From a checkpoint of a small transformer trained on Wikipedia: LayerNorm before each block.
Each number is 128 + 32 x the weight over the matrix's rms, rounded and kept within 0 to 255. Layers, rows and columns count from 0. Numbers have three digits each.

# layer 7 attention query, 128x128, rms 0.171, rows 127, columns 0-63
130126128138121131134108122128114115121132118122118137130154123136108120112139124130135149121126129109123118134108125123132117145113132127115130122125123132138157131138115125130129120136134151
# layer 7 attention key, 32x128, rms 0.161, rows 31, columns 0-63
045178039129076163165148102118105200095098121186152047135035215098186099089063113173164070073096116127158134118084119132087178173154082206065090143127046111121087148116152205153048084138154122
# layer 7 attention value, 32x128, rms 0.263, rows 0-31, columns 0-63
125128177196199111105110089153105165116090096136133135142110174151115161151112153133128156121110153102159106077130101175109129081130050110154155110065168102150131154093167156090165089131157129
137106135130093143154130153118157068159091167129155128128209162117164134118155155132147187133113069172084102107127148148082121118167111149153123159188133097158160149153122159107153138128182125
152132101076115112109111087143163188155139123098130107124095098096109141143170178119085100127129133188162156159122111118096097127100134152120164152171085187139151115115149116152117104109108197
072113100036150132206113102121136132114201172167112106216150145104129073125123135100107128100130125118118122157172167126109098154154094145131161107061172132118143090103142131149087176175120094
207179133139121124140149155153096125147166211094091129100146131114132092100127130080165120100117115110131079158134121122135111113144075110096081112095136128192097131067143119114131115126081135
092204167144112168090089138138156171115084173138095126142159095160121097150140159148130098103105150099147087141161195119097091123085131158149146181091113105149131166123103135096136131118160151
127113211120100132164134191118131168147147127181110129126143109092106076130067102122129179138090151164072128078137099126132082074186088117115131095067110211121071145149125134158104151131153132
158120094091153114114093107145141109143138112125117112130172152156083127092104079158128099184157116131140126172175098108159114067125127102110112111074137127151112160157185162216111113128215098
123203053120098110091138132102117135094136191150154194146097118185088185114094093098099140100125130089140160096084146110110124105111164069128130124108144120107124087156152148168117133115140106
108128158105081142137094130104106139124160132172115200124140084143160134138132177154103095114106185123164131140125152099163086097052118106142132081159110097116111074133196127140126108201113126
112154110150063140178185110158106119124128108120137149146117161108149064117116159170110076116054102132120093120073128122170138123129182087141130098150158106130117147107134142154164105073155136
138121072162126124122165133123076160082089141155086151140163082114110146135139128152095109093189160143155124105172134146120106125190106155154037136152168074089130131170125113197133094114091159
160067108128172129165136146148093123107098178097118161184100159147144110110160095175186141149153145171145182159136114134144136111141064149141150123101092072141067102159134130076078174123136147
180097116139144157136152071120098081153136174132119163112090083152128132095108092105070134124121151110146121176151147123092111146154078150145160154114124101175056162143081114092101135101086117
072146164151095124147111147114112132057141126152108189146136136144109174110157113069135112147118110207167071143147165165151135150113147084128112097135151095085167137117154166115106095137100116
082171136135152125118133120103158096091189146109068163112161157093118123103105077166126123137154085122095085178102153097151168075072171129068148155097135151181123147136117124055092142128099129
100148062107149108121100087125095133173159144099131112130155131129134124176181120135127195127074150155128168078110213116136164122169110073109133140129127084172144118106081065100129110053084079
169143148189117142193090111150113164100149113080075096090135154144149147053124141077141137115076184105145125159085066141113039123109169174111139164134180082165128127148147087139113131126187118
161112115043141176075082161184075155106108152137098159137167130094153093125082116122098100118128175129118148126141190104098163087102154090103113141123127108035094160097169099168152100110162157
141146114135120169151169134160138095107170123221091122103170138102092147174135149166076128097158135149134170112148113105148100181122179158163084123109068128134094147172208134112138152156127127
152108092131098100104144108093178129082106136090113142137174115229139109117129115134112156123182124118161131162081140186117183137092162141125089105105096094133143199083178144071125162101103096
164130169142161127125100056124149132148106116136165110115144147066123131128096107104195105109085158125113151154166144185139136148171181129119154081146148117140201154101106137119101159098083126
095166195114114134163137118105102151188142083189147093131111160192109123095117117139128178164176195059115078124120101075152116124113109112125143120102110166099121129114085131115134145083105110
153100106133124107137100172117182079120119142120093110119079155150142111122170143089110152179107125199160094136203131119167119154126141162129117089087115091093132155151131157165153125182109123
128110051070065164120092073172174170081136135146109133134077147104172111163093154124147154108156100124156100111167121158084081110172145103149168094173182137162129152132142105073168133110167192
159167163082103089116157083174124146105157087094139116166113139145113189075145139120143106169102101108172117161120113116164112189106148085155160119130131098089115147148121126127100130117193107
240115137165074135128097138136155116105122146111160113153130056082095146194176167165105090155111193148105092154111178126091117108070119134118150175155096153150111127198180136166113132102126116
124138096097188136130147173116098124137185132109050046101105148084129099169130141110165070085140185165149133097133138103087142067098132088130167123136106175082142099127112162093127182085144109
138143049138148105107102162121153122149158133116144143084116132152147163156121098108176165218124141124114111078104172108122056134113102117135187165151155148148131127125154143129090070136102159
109169184125100130087126154074101112114130103087107115146092209101159082113154090132194172068123188136132140154173103158158155105103173114114057154181172119175109154137176139090137115114148089
181113066090195108080164136100159138168112143182116101114111140088126078144087138091146106090145082124107119133136140146124116116134155172135097067128105153124131133169143130181106111176138133
132142138096124104072136189113128180068080124123096164149129123167137153072112207154122120069139186135116115131171154160138098195129086108097109144120108146225134098131170157070139090094105117
# layer 7 attention output (transposed), 128x128, rms 0.211, rows 0-127, columns 0-63
155135084119107166047110119192095138121106118136108134094170118142145121153171147097101178125096119089138122143136097140113133037107101130029120099117122156130087169158141135088112179125131140
109185124114136149147123116144106149102099134153146125134092157117148139143150098088117106105182089139108129110118123161195120150116110142174093193105089138107113148129174095107134151132161121
159143118098088096138152070121146158171135134142076096152130156116116126143118134131130158127104127127125127145193155109134140080187154151139093121145124153122134130127113126126133124168109089
087147075136116140158110197171110171098155158110135109161163108091101120158128084101116081132152119139154121139140114113148120094126174127142121164085083113140125123134108167152099171151119165
133105153143110147121128133106148136136158127125133145127131088119136136121177149117122143168110141105157104172168128146173156053200176085101111052153150099135164167143115095149080109139122151
111129110171148144075172121111092137151125105111125120177147103124142130165107132118119102150134119144128022152165129129148113137137121157161123187108115094091109101145096072110142140129134091
138091129081104118137124140099158130139129155125138163158121161140123137132140135164101126166136113124162054135078153138111156131162115113187124124147105117090111147123114118096100118117105155
162132124090082098074096136115138121170112144148152106146155133113096100112134116096136057115113140146150095157143109106107158076190119118158103147176158145115110154121098197092116152091179125
136183137102104160111132151119123091131174125129124109142150133142125140121114156141167158114135116161148163130140136123138115113104165131091144144122145152139111149122120162100132119131147146
162120172160127090072154070083175128133103135121144165101136103144156135152148178108112105092145151111120154085112109113096160099164098130044133134163157149154114118119153115078184113100153146
132123124106133138146125099119174119126129135182132158121134165163080133134150171139139152134136140113105149166135070104080114084157115146183142133178199101128141106147122164129087098093097101
138125116115181096149122114191135132161150176180151168087101146165116119132130078108152116107109096114111088099136146136156119139134120133173108145132160120088140086111109153146155089123108118
116142151121113131151128199132107090126154130081141137134144156125124163154066136122112089112143080135122121126116152119129100125111128169096156159110083072139139096116165072141144140115161127
148124135131185216111154120107097106113161127146105146144125183100180134123093097100115113149128114104156114124117157168160138103093102087141119189083098146119130121148165067163162129158130145
151115128139102129077140174126098111148108132122151116125108081150122112114104140106119137103116146124148084158130120104112127088168177098059112127149185082106148122110115136103092132142125112
120148114077131097078128058136110133098104149131126095118131123127130146105114157100110137155101077098106086139144141137130153116127075136056167121151098149140132141140153103150139118132168123
114119104159140145122135124152139170178136159110152166130112123140080151117110107132147164135130097125125094122134152143165135169130139126198118162145092049126182143104131111133121114119094117
157129128160118120090134117131110094098098104156104179153112129153102088119138184156096156145118105110134087150141083148144110087166148114066151103124151119131134116159095109093110117111097081
190095114118106091080155185063134136162124143111131112121137111134116126140118179137100120123115142143175140178132143125100186121161145102089123079108159135133129120118118069124070142106175131
108170138108158181115113160148129125155127115116102091146128129103184155116071100148105133088153128109123146152100133145134141106074082113163150146104094122121108111150194127113063133127129144
105138149132145149115155064075118103081123123121091108105105076150086102151121134141124161169096114122115181153099095091158094121105126149136160125123159130153098106133113109155118121107108127
103108146076143130117140117108118115174140092180097136095104151106105148117124123131133129178042121123125130121125140107142137135162113109146077127142137152138113123108128128190123064109136137
081120158137136125149123055171151093158141117117117143144112177129124185090094142178116148173157094142120114104122156128148139189143131166105147126136117123083171131115142077101148069145126087
154099150104073130204087163120174160139161153097131113180132115137128148101134170161130124139144193100133091156139126083063171057176140119027154033143098096115184146190132101103079129193142141
123163098137144158113134092097133114094128135109105120076133109147142093128152143143111090113133179123127144089159111136123114060138158105005128076153104129133120135133117136113182159097112139
143145099125124139088109115121121098119114138098106097134088123136129128087118112106090115094133141124157145096093164138142124115076113072131106107076087128151099155142135113149095172081186179
107106151114073114127141120115097157136130141158158100152132152126144139115175129119120128171147142146141113079189123090083164106160136153112127146130126151130105148160116085102136115129109168
138146154082139150113097152141147064178117129148115094133129161128140135108143162154082107139134139133134117115106137121124107113125122107148093099104126139153153125154120137128077112110141137
119161115112138135154086153176113162146155165117155129113154124190152147141141116147174151121138120168116117145179135101134108151147121166161119147132142138127185143131092136109127102095158144
080114151160135142176124128101142139107146123094115152085127113135119106126171111111138120120117160135134126127175107138127123142125128074101106090074104108153124128130149132114118119147100108
158157096134112143122117187130085165151093150128118113128093093111146142123132093110108126115119134146123080115137127141093113066128137154100127157130074094104103114143124087088129134124136151
107137124170165134119144180152112141152149156113166158152139111122116124152114124113138145133122118128135174142100163137116090186118141131127156134139147135135134123127128160108133145131131119
157106114130185108184169092144128090054087172171113081161159096111123121145129152119179118135119105221127181140131132088197134119194071089166085122183108165096099142087101154123122112087177111
113134098093158147207124179151178076083080086159174135165177200146146142133134201140184207137146145165154093148111144195098130102158120171154107103182157140127091170194150099145074162125172155
071155080091166128133121111154097136077134098119174075115179055086099164096145136148117146159113091134173218118129126183146121055156126160121164107101136139097144153140195130246141172074160112
110082139136088081042138153070092099139159155202085103141190153104104112184098166144115155124134154171113116126126099120158221126086128110132168195128149117083161197127108113149094144138109086
150158173134143149140091152150087166078193163192101119155131107118112116180113165120120173126119125078113109113127121091107110129145076161139192153101080174182057122098141125105120140095133136
127122180132194097112134120133134157024138195114054086141107138133156148142072105170078088116155145111173114129147119085110088112083123078109150155123121153115119165120079118162114080113168100
183084158134077077141120112087111163152067104073152112175154172150134114123127127073141136077133139160114103108071174087150121116215119084101138131107123176134155088043122209144144115053103136
230178115156176087094117122095108136157108111125149090095111166127136092114046089148160198219195143124084101160100087062158124086141151070124099150086121188136161127120108123121120125131155043
139148160125076105105110140125104130099092163135111149139129139208059166123153094104108135099123111038107103162076131146163077125102124069195129136115101118098102098133169131159067095101135099
078166175148152119088093126159092115115149119116214155096043109180126141084165106181135107093128199177098041128111112129102152115028116083166112058082099176105133207073174135129127115118156108
145137100088082094193117080149082070085112135146160158128087127123154112118090156159138115137114147147123108083141146120152177124094112073158163120029153056190127137097109130154089175177125125
115117142148129074083166126099105086072091198141094139133113097050137110143214160109172125086165149122098116126153097120107093173121133142158096196129127072135129093158192155189155128131076167
096138034140227149119126129199087137136143123125106101139084133137105088160138120117102176157107049108101129133099113157076152124133098129141080138104101127136102206059067160072130137135111122
104197127198144122192104089148119088097136094111146083140170056121107171106108104118109097167187125146104147159121114106079138176098130165134138218118127125162089126075097151173049080130094149
068179191101105087148100137134156149096173103150086150123189131157131177117130181070132142150132113169157121168094113185124135102028176156096106105092126107106122102131131171147127129119074107
150136130141100143104132108113131131117158123196159148146020122138113191137181111088138099105161120086160235151163148124159116153108145114129120136084143116129097097118079078095091113124111072
020134127100123151175160141162079147102107195129163120114104127095184099141179162091138129068095168199109151131164129173111249115073103150092161076122147157154061127109141105160053114160141139
117122082145149085171171121122105103162109124081065170149150179071138157138125139084104138066148136111118109173092136135109178166159069087184103145111111112177096115122139088139067089104193147
140138137098056161108110130119092153198154169166103170167099120123122174144093146097131121120145153139171117135101153150193144174097110185123134136123139084086113218138096192178175110128186163
100129115154092123167144102156100097072095094175150126172022168129100135144138103173106133091151129164130172126131079101182142155185126152133088132121122128084119119179102117096143155192178101
147124128061100082056106103090135112155147097198130154143222101169135042146133125111085111109139100098134146145134181128153157168074124112102149069107140182115121121104126150085096168146117135
123116077103108146179133151158124105086083154155152168145089100118181144028074093117091077089125117126132116093198108145153130119104141145105131120129179148069112207111142000071080139166082167
113174232127129096107147248136100152172198107185086106114139212191075142092102117098161136136159158116062137141119093150248085113125120119081150139119124153105104173120173105142089135104148146
120104098125149094113119099089122043094142134076168115116118118190137055181174086040089102119124084180149076117152157111108114129093068160135123109148154108118186110152151124135088125128082151
126103149146084128103137131140090135140130113137181129156177128095103114140121118162177181123095177117132166168100142125119180123203111057067168201126179094151176109084142124165150114108140162
094193146085128090094146097106094141161142117104116154194189205088149124061116102084135095172148104078193098195156068093180157116079140094136186103080127127130091080159141127174112095159108079
149078154134139167163108174128043113085191098122114176093107128134081187124172081180130152135134133149113121167096123104092143124147114088126157110151153088126160098127199164030113194113097124
110083164116162103204085055114139162095158105127071122181099122089154121109060110115165123107131116163145120132146135023175147121059097093119128128123106111074082127144165126109173115075135120
203149079180098114134095141175189133180202116134194084149092122147113156149165101107131127157137199174209138065211099099128027131121112093107085195100131116130167085118114168199146026109175132
082157148170075065135141156168047125213158146103151106143120197089127167126199129127219126108099114093137129099122089161088120153106149090144100124140174142155125101158168087108104092082208153
139093111116137196165061157098135122149088151097136204092123099102134131138077166102159146083112117103140133103149112110148155174162169118126093101075123176129144136145110110168150151202142096
163135110129095115080142168104150196048154105133162164139165140150149110023249130102165141063124174162053104178144139153149081104132191152124123136097117120198137193122151101145207075136161079
110143113099164118172161148113109125082088214153110100169149125130135139133105147089138161142092115177122135179127105111169143164168143109210078114204115202107132150069097134087099119098146110
120075055092105113163136146193131071111073081182112117151193112077171127163130182180204140115099153153158107122154127182112148095165113164118083080145101109179030168143179092114094147154139107
059168058136146123131078099140112124113114072058161131132118022082075168129140088137126129127113065151122195125181120171157107031150142139093150116108121117083181093156201136226140131023160123
101101157106126101056125127114100075142084149181102074081134192077125102141072227129076087115182139178100103100141099117158163104099071096189152127112116122128223174188115133156062148194076090
115102152153188097158048126109095186125144142193168120128131097105075099146200149116122138166110111103087087069135109135101030128138069153160163165153109170162070115116108072117165142134106115
112120179112175128098191132158153157024178174164045088187056155120154153149070127155114085117135176130140123133148141110088125096103148088102169187115143135129140161106111166173179093033144103
174146169122124094141086096131101143125112084057127087190117164097128148072099119093134080072139157130162137117107109101135140108202133137140148182129127127125137095053141159153134157090081109
134126131158115058136125092115105112163110072121161092140130112131190075067101112105165160153148132099142138118114108114159113157095164119093084125133159182133159122117058109099096151165128035
181146210139105109113090130145094119125095137129091147148141104170126156132198140137108159125139131109109086162115112117088054140108137108177099109148123144132151147112170135155066122117106151
111132149123126109105170149131111138111151134169195139113010101117115121052150102140153088078180150129124023157129088139153144098073118133193115108101130163133152246135155157146094138106123081
162150131084089078178118111156115076076090135141158131110087160175118142149078123168203154170129137118131136059115177119128208138107125106177116165023130104169129170107102104168095182133134097
105125158100128131116148093097141080061113192131130132118115081029134121152188144099155090085160045145110130140131110106142101134053136186173079192120144083102112038190194126153167145150108154
138118082153169171141147149144120110195165093180116128150134156136096121159170126113112175116104083154123123147144154189105132174139180047167106080090127162181135205061091130118150147159123144
063184110156059082170080095101088173166116063123140107136167089123132178093160115111076103115182111152089144170121135086085140159090132136132096177101105165165119155082094123131072137097155205
096158145100144119155144122147176187091137111129074166070132174136144136150133160103134128195145106188101182116103093143137172074045115124144111125098145125079158092102119174176125093124076118
148106101159132113101155038215076062163115124133199148111077084167134163178142107070141092145178116112170181098136129153144110142083188125135072147104143115108150117116136165118090084126130040
097106190104073139137127134136105141126078166125128138116131130142175101170195102080125093150118177206167118171215108167119241099098110133094172111136147211139065135120151168119060078168132137
104119076064208123210174162077142097149154152097066177096121163064151124155158144085097157083158118124116112156077177084077159144214027093209150157133107111159118076121178111196088096142180184
159083160179048162079101126146128053156162079090121119115134135136051136134102148125149122136140161110180067115108161141221113218119155193118121107104124120105110197152028216138177140142123152
108146124138125170190162127101102088051114151097145128111042248064086095128142090170155105175142131165131151149108079105126103146182120149126105150137131110084144137158085150150165160223164074
157121116101134126055128115087148109136120043154105142095149123143131060144143132102106070090138116118098112154155192170154149185082165076112106043130145158161158108111064102121065180116120188
163145077091134110174161165158133133114124162102100214188067142167192128068103175154046075072159077162142128132179099119219086084088132168108111123125156161125162102174183007116099154181142098
116166214115137143180131208138102143193133097131063109115123170165094124133080119065131120138162146104065159142098110148197121143104129162073173148132101161084126162126158174140113136054181158
143100133116130115089119092148109086111135120120142109129144192174157122186160094067131138149129097182177116139142139114115171117122151178084109148128164114171134133160143145115086148116125139
121069152126111130073175161185125139127090122147132081143145141114107089122143098119126151125054165161108106177118121123088156129156101108037112187120189092144164093088107134202163076156090148
097115128109134044108156113061108159147141130094133155165165254070175110108067099087183108234122069098161138182176088117146147070120125163144227095105169124160132063155180177187156044178085042
126119090069118173225148109103145170086173136103125189108139121137099168145182061185139179146110098178181170138082152143145135140094174088163207089159132066076160152145198195025134165078106162
086088142151105104177094067143057138165138131148127147194149074122182132089023126119209164154058158086158123088148182133140164166054136073140137136120100128102038156144160131114223096042081166
226146103122169137157146178125226187161150092095139112099111156083140117143132145114114116113149195157206123144184066115082049132093078102111109134120131124144174066161105192224118045126200147
141181093169056056106171149128129121172128130121184083171139143120117183160156135133239117105129061072081146051136090173101184101152126098156139103134179152139089150121157119098122083049173155
139107100097123133173039190068111085144080155038127212071145118130142102126105116098125133036106137137114168066159132095190127141161157091162091132081070137137165207110159154130142166137140117
172161113136082136097125105080164104015175115113200148147111144167102127076235087120183147047110152173069144170104127134162135097127194168172144142102133105192112159075101087150187107121170092
053161114188110123098087122088142079115144162114149128181157110107101135142156159136151126109088144097096119164163078155135090126126194135129146070132093130115129139171142147096089145161142150
092114123135084132091127163131143125140119115162108128159109133085099139124141080120086094119077124112108115133138124138158132096129166122156126170088104083131154113180121135142169088180064140
145134144147119147090083216103123093090102177140136100153162116104072115148126150117122084121153138151085105122189140110136133150163123148149153129147096121145126146111120140087118124199125107
182130099128148104174172186185118153152100121128097142157131130115146126119135092083135103122087115107184095129128166176119110082138091155125097156133126166104094107126110129113167137160138131
149071137131156129168120144121122118173135144105146156134131108121170101142145107135119089106162158116164131137113084136104137067154135132148142143131108147090155148134198080167134156093110087
175095091141179119110138137088135075130153088137104153112129104101138143157143121112154101108130104147123114120093127170149132089145120123196110114143112161113130112116122051150146171124119131
107107162166094133104127100113151103132176152170184175225119156106124104064160120112139127164100178124123088102114166177136155097137147065136163164126123124128142158184089141131144117129164170
125084130089164128168106228154143078158083124096097145119125155076074153132103105171154086132115157221141135124117228185107157159106163141158108112117169084103133115158075133155131181208163108
111165139091118131137106154150162152151069124161112131122118113127132146123141131132113108122177029159134148128166101094127155098152105199190188105107131160205090104106138094127172154142129106
176106129151110108141077120087133092084121107116085083145155163125131104117126125118091160158095157124134159146086111150051080113175147086097072069133128099067136104121094113158061110171092217
127101135127083167060122113164172106117138136067078120088092097147098116153126163169090108092158129102110147133140092091148126143111140161114114054123207068120197150111094081143127125033121099
110104087177131103149122116141141080064165118097126115114123165150109111103117123150169154111074171115129114128116061094126096158108150093113160097145154145115150122162068170148123102124140118
118147171158107174131100181130115050158189135108172143177170164101063161105076128159130095134116203127118152157139172124126137169112178166077119122143120135131169129154128169187104124190142124
182107104069114127081142156156102127163093114103094137171122162103146100149107127128124107148145125155160093085100107123117118102113134098082116127135111071088121110169141135069154139078090154
148087127144104135144194137014128094190188160141138136088160108186158129143131139097115152067121189099153189178162094099144113120137127148103134123114164153156099100141157137140095124141124156
145148111121148117164165148178112141144104069140089118074107088129157113124110103110144183091140190151159115110117125157124169127108160075052116154120156202132103127136163160087171186165109113
130138122094130118116147113142143177145138144138158164154145169106139144111120098161107157180172137191119124156136165130092144133111159093211143164149147134127145143140104138120118149077131173
146114095108117183097090148128143152069071057093118106114130141091092125117095103157199081179124136158146141114121126148163143146097180154085134125159226147117155095168136127093165182126108076
175148159088138124126122152129144117119135104157117101119121126116088100098110151104170118140100119146138095122101108150082129062144103104133133112168151148108091135159139101108113137146119117
127159096105175178102222156126138121135141148096148097117116082084081131164109159138170145126176114119095142076140181167132120139126110156232155107102079123143113141117138111144159083105100116
085078110151152154112161116072111160076161128162121121097099132112130139145144111125173112146145136135106091124115137133160121136133157133183129155151145122137119137117050126155199081056118121
127107140123124178095086137137126106143105081142086115150126101136138109138160118084109094107161111116110100160108106114136159064166136123063088139134105142154082144155110143189139100133118073
176117130128138099169147117173130110136144141137147146133100074130152131147166135152170095142101103100114169089122158168119165128140079143136117096150155116115132142145143111141155131115156089
151134134122085189154078134161110159115126146127100139115187120107131156145199150194119116102136151132069099132140096078162170073163161169086125075175123140126192154117093087119127086053140145
163138120085181146109176144164128078110127139093119097181122161092144096107128164163158090140146182154205142154187090104113154098139120109137083093161128154176092125181158133180113182141154078
181133120140131130129120151116097136126128116114103155096146133153095085155134117156130129134095175146147145113129125166099079182102112168069114115153137079106147119102117144109156150052129138
148147139053152109099131152151157158146058102135076104128138193054151177130101074102136107118140125148150169130121115152104189108158141155185134127154162186140100098148086065163149120144162138
152123095121125123147152103128117131081133135114147136111136162109091142118090077117155139167131141111175135132148111167109082183151167163144143123141171166075123091165124149085137092145080126
072094130132079084116162145166104157089140180153130099106114197108073118125121135138114191196131147143148051113119143123084147183163189091171167150123132112100135172153128132073122074153102164
145147129106179157082099180151178126099087061140063110125143090112098129138175126150078125143144108109108141126114168166146156070161054155166133086140117173139057137148084073187098185181188099
175158116093140109139147128112104150124152135109142122149146160134153133129191111142118154150118093185124112141143127129115120095118106174160131122158096122154153134092157080137137137101165131
201126079073160145226110187184101157117083080129115102077146112101153133182107080094193137094166084130116129184076140098123187093104172176146128065149115093097173106138150142154146128084140135
# layer 7 MLP up, 512x128, rms 0.227, rows 0-25, columns 0-63
180096135074129131098144158127176137091142058171130117147135136148081117118186164112183122083116115173161177110136211136132132126100134180155121177167112135102111125113123116100180160132099107
135103112127111161110115114127118062125125085138128120126215189138137094086091106132141124140085148095159151157142047112124073055150087133106135077127065180163161104151106088104152084101099087
108165189149115106092121127158127193138093106121118124117116102137097123116166102165113084075173140106134178141157099133144168078120157141132125125153141126169176157108079128124092121144093137
118155190101187120123097101116124097119136071134153138139134100153124157141138130181150139176131111147160156119120106144136116104128113148151121069158203113183099126105107156135185118133154166
114079206140082104172108195131128147183110144112127106119197110103122153199132123111135124081144135187157108129138106204124149075140162169110182144123106109088135148122113125135141150125159143
130060127118033092081102137179124078128116123126100192094143147141096216201085129129100142112126061075095124104135145098160129151130096171123129120136149079068159085121133079108170096095102129
166137114115161066082114133064136142055118120137060115129172114162117089118125126168083099082122138136144130086084157117128137127122102168092112144163112185131117138058062121065102171128151126
100127139166144179146090150110069146221171154118155089162102110200115170099159064200124135106097159091126119192113098022128221117077168103113167154152180081096147122091132125151164193123111056
107131128079167131067072106132051086147114045121148137075098092071147165116157136055141111118098110091103210150107094101128131083126159174134162151100068143081105127131172070134148146122138108
146095150140167102066132082120112148151061111129165108086092089159177125150116133081077144124147147071109144099104133079105145112196129127159175157185182159082194108112113156124084173131085163
097140153153158142124163170106116132216118081143094097125162139163105169121063105173114117155048080129122133175095189156131112139151184114091152116149098156086103121107165146096117101165101191
177086090101175157123097229129118141156221098148128063203180080140106175152154138124094089075161140196078106123092126176153084093134122109092163152180141201147118113112131141101137134167126091
108101110100146123151109063133116146127168116164137136134165114092144141193084125188160063152157111129197154199101184113147148107159146087122154163103118110172124068126042162121141143106117054
098125118148108140157161148123075052126109055139113143111102121083125136138131134150144157129153103127145130140151116140137115149062159129094085161126115088111225099128124110167050143124117113
125152174143116116087088166063151174172152119129093103157119108121091184143066075136127099152166127131089117127154116104182089152089112152117171152159136163093086097131137161114109092116098075
086135150115138158181071123136068131173150129129200090185095059091095198170118088124139183147135116137160133155110141115155108100157142134115104149122149088186119130154152143079180195093159089
135112125201175110103166095130178112110144188082120121171097148093118100133163134106156070079111138113136130124231152143121121152105121159097119122116130162184101155137161132121158115116144059
148144201115136088173198141133108102101121095126095136081113165168110154104069102125134117102075083170169135131137104137163135111115140138107137122165145141133196105137172099078104114107084185
125170108144119151142105111108148127149104147109080143114104081128152135065064119150118164118113162139128115147133121131135139117068110115117167105138100143121158118135125115095136106093124116
104177071062149109178190111118101121120132076134109169131093139094175138182142170143179117101138176147142105157102148140152096102092120109125114182132115098147146151153176119074094135119135132
166175108086157145145144172122086141093067108116047108158119110130078150064195103103178148100086139140110120168098152200116136116171189124121113158134171140156087153183089029095107155137102091
110174153170153180107104187101136162174062139105160142103094123134142123070101177127155110069092111070113171079095104120182123132192160071149067091140131123153136145093119160113125130132113141
111143059105112082140131152157127114151199131165125088155098068080126191103131117166196097153126095196110141128134142097114114131067111075133102133232129180144113118146111164097088065125199110
164091152122079148085099142154146097159117110143081143114145109111150076094107118165161105171111143109163190113094131104136173145104157138145142179120087196118121200120178082142074086135137154
171145109104124128113111133159116133148168134163089139120139123156075136175107111147113116158133138135148076191189164181115087176100137158119156112182158113102176093099076149107094129064070157
118133133099134132150140181159131153120159139161139096080148070178139097138105102157072169077086158104152090145159161158094090149173174113114106122155124150127131128100156157113152156099140131
# layer 7 MLP down (transposed), 512x128, rms 0.228, rows 0-25, columns 0-63
091173135095134165114152077128122198115152162090141148078126091192059188117141086117187093124058077074136177109114173100103127171166050144189140157141151136154116101139133097157149140123203137
140097176136174129072122110096130128116105121124114147115156167104177163096145105136135099126166118111117150142111198101125161182141152144133201139171150131088131143099162136148133114159111097
130141156118167080078155139126170158088079109119141137241099095121110090135151115118065149073139149180139145109125140125089171142086093105109150121158123124083134130147166155151133105133145125
113074094115129120193150126129108087118124131191127122104142086195048116090109151147101143110132141172167112096139146166143210111148150045114087091183166161169044140113113165104113111134171120
050164082103144041118047184153125087176139125123143111106135147127128138112106088087143126149146139123090164145126171135148133180134120119194087153144102118139113145080149215101140137185134196
069157116117189213148129137205139153092129170135117129136120085155167095118118168135156174104137154175122098147102079152125112105126154100058138180135105183111104149131120152106143088128143057
142164147104133125137110198157143127096126131118116125095155113116141113131137138154084159127116130100055167088146168108138128124118116141075111137136164130134153134149174107144109190117093136
124121074144156034053111118094055154127090102176185043077081054112059153028150119189170124166034120169076117184079172069157190109147121137106152132150179155126085137097098175149140132093076081
136163110090116184120131100087138152099122066186107104081134174122152166152130173158096099125126157111132091208111150107080125179079188062138107144131103075154176127149113113158170134106056095
093112120111101133041111108046068143094100149157172166191152021084146149095154145136156135112176146154086167126152170139112123137169140094169152100204115147084099122143173165098113222116145145
160185182146113106170129183120136121095169131115135122186110177133082142107080117205117116118146100158141092083125149104114108160058121101081146119104067108171063106153108151105130111150164109
123102106097107083127129166096148091168098139142082094103150152191170165144128138152027125127049179124090127130129184128083121104134108123137152127082119175084066088106193091092139032193147104
105082158139081138150114166184145150149149127079154160093153149142210157139117145094095163156137124128100168155108098213110124120172166141153038153157037135134146147163142148159158136132100176
164102109139102147105091168164147131134109148140213163146192141191143081143153123107157145190126095127104144123127170155077115189126158114089170152193146191081094170162143135092133147065136165
109156061119177120204147139157135133092171099085151094084104125106103072122103104124108138118041109138161150161087149102088092130154129136159136140136112113155108139055167119169111134149125118
179125169106110077094132101169088135114101138101128102096126076196172158116142180116204118171066146133098164063150143154093123087095121084191096155112116117095177145144169167194154145118141083
114172121106146193105067147079095168137101094119127124036122109154115157120134127081125195161127189133117108174104093132171149099079159104090106137117131076140170127109090143161126176174107184
122163068144120110121136108134133150153138136111122113135117145082140107166128180115108125138198112130148116101154092136154094060170083136102134100171083081110133157195107195159154140111165097
123149124102126131133114142127106159143114139115189109112140073114139126127137094158195124144128129161086181148154149102111105132131103145140144086145085147136129149127114070116131143185149175
143093148167136115115123143117105142131147134103140072111183136167096113140168148122133150178078108097150117109110106132105136138202149106111073158140111169147165160157093173114140125084117125
158186127123079112156125120167163084129031142191170212166093133143109048110174125106079143153111168146081055167108135143059073175135104076085086136145127024116127177123061136164156158145053178
190088111100124161119147126119106090137078157139174087165101138170136135132126173112133110109081197108088156157103114141137143108175121111122194105171156102214154113137163131115118097137189110
168135106123170114137131125117077073132116122161035139205124200088101110139002102160154201054121172126157079176093107129112147125072071180098167170129100139122126159137140136156093103168124101
114094148140148133113112139116141120088166173153098130150204162115198117169196138179145121150123176160084128178149183117112199078158112148142146150129223152101126106112078066119046098130191119
110114104107126097127158145150126094119126135107150142163182184119159157123116094147119128126133149021105147124100176095115122108174088153138116088096050152129129139151122113159122140118128123
146120111157120082128107075155103125125085143136123146150126103085118111101103168154176141178128141133116155135102055143151098072168146172170160130130155142131119110120135119121104148175061123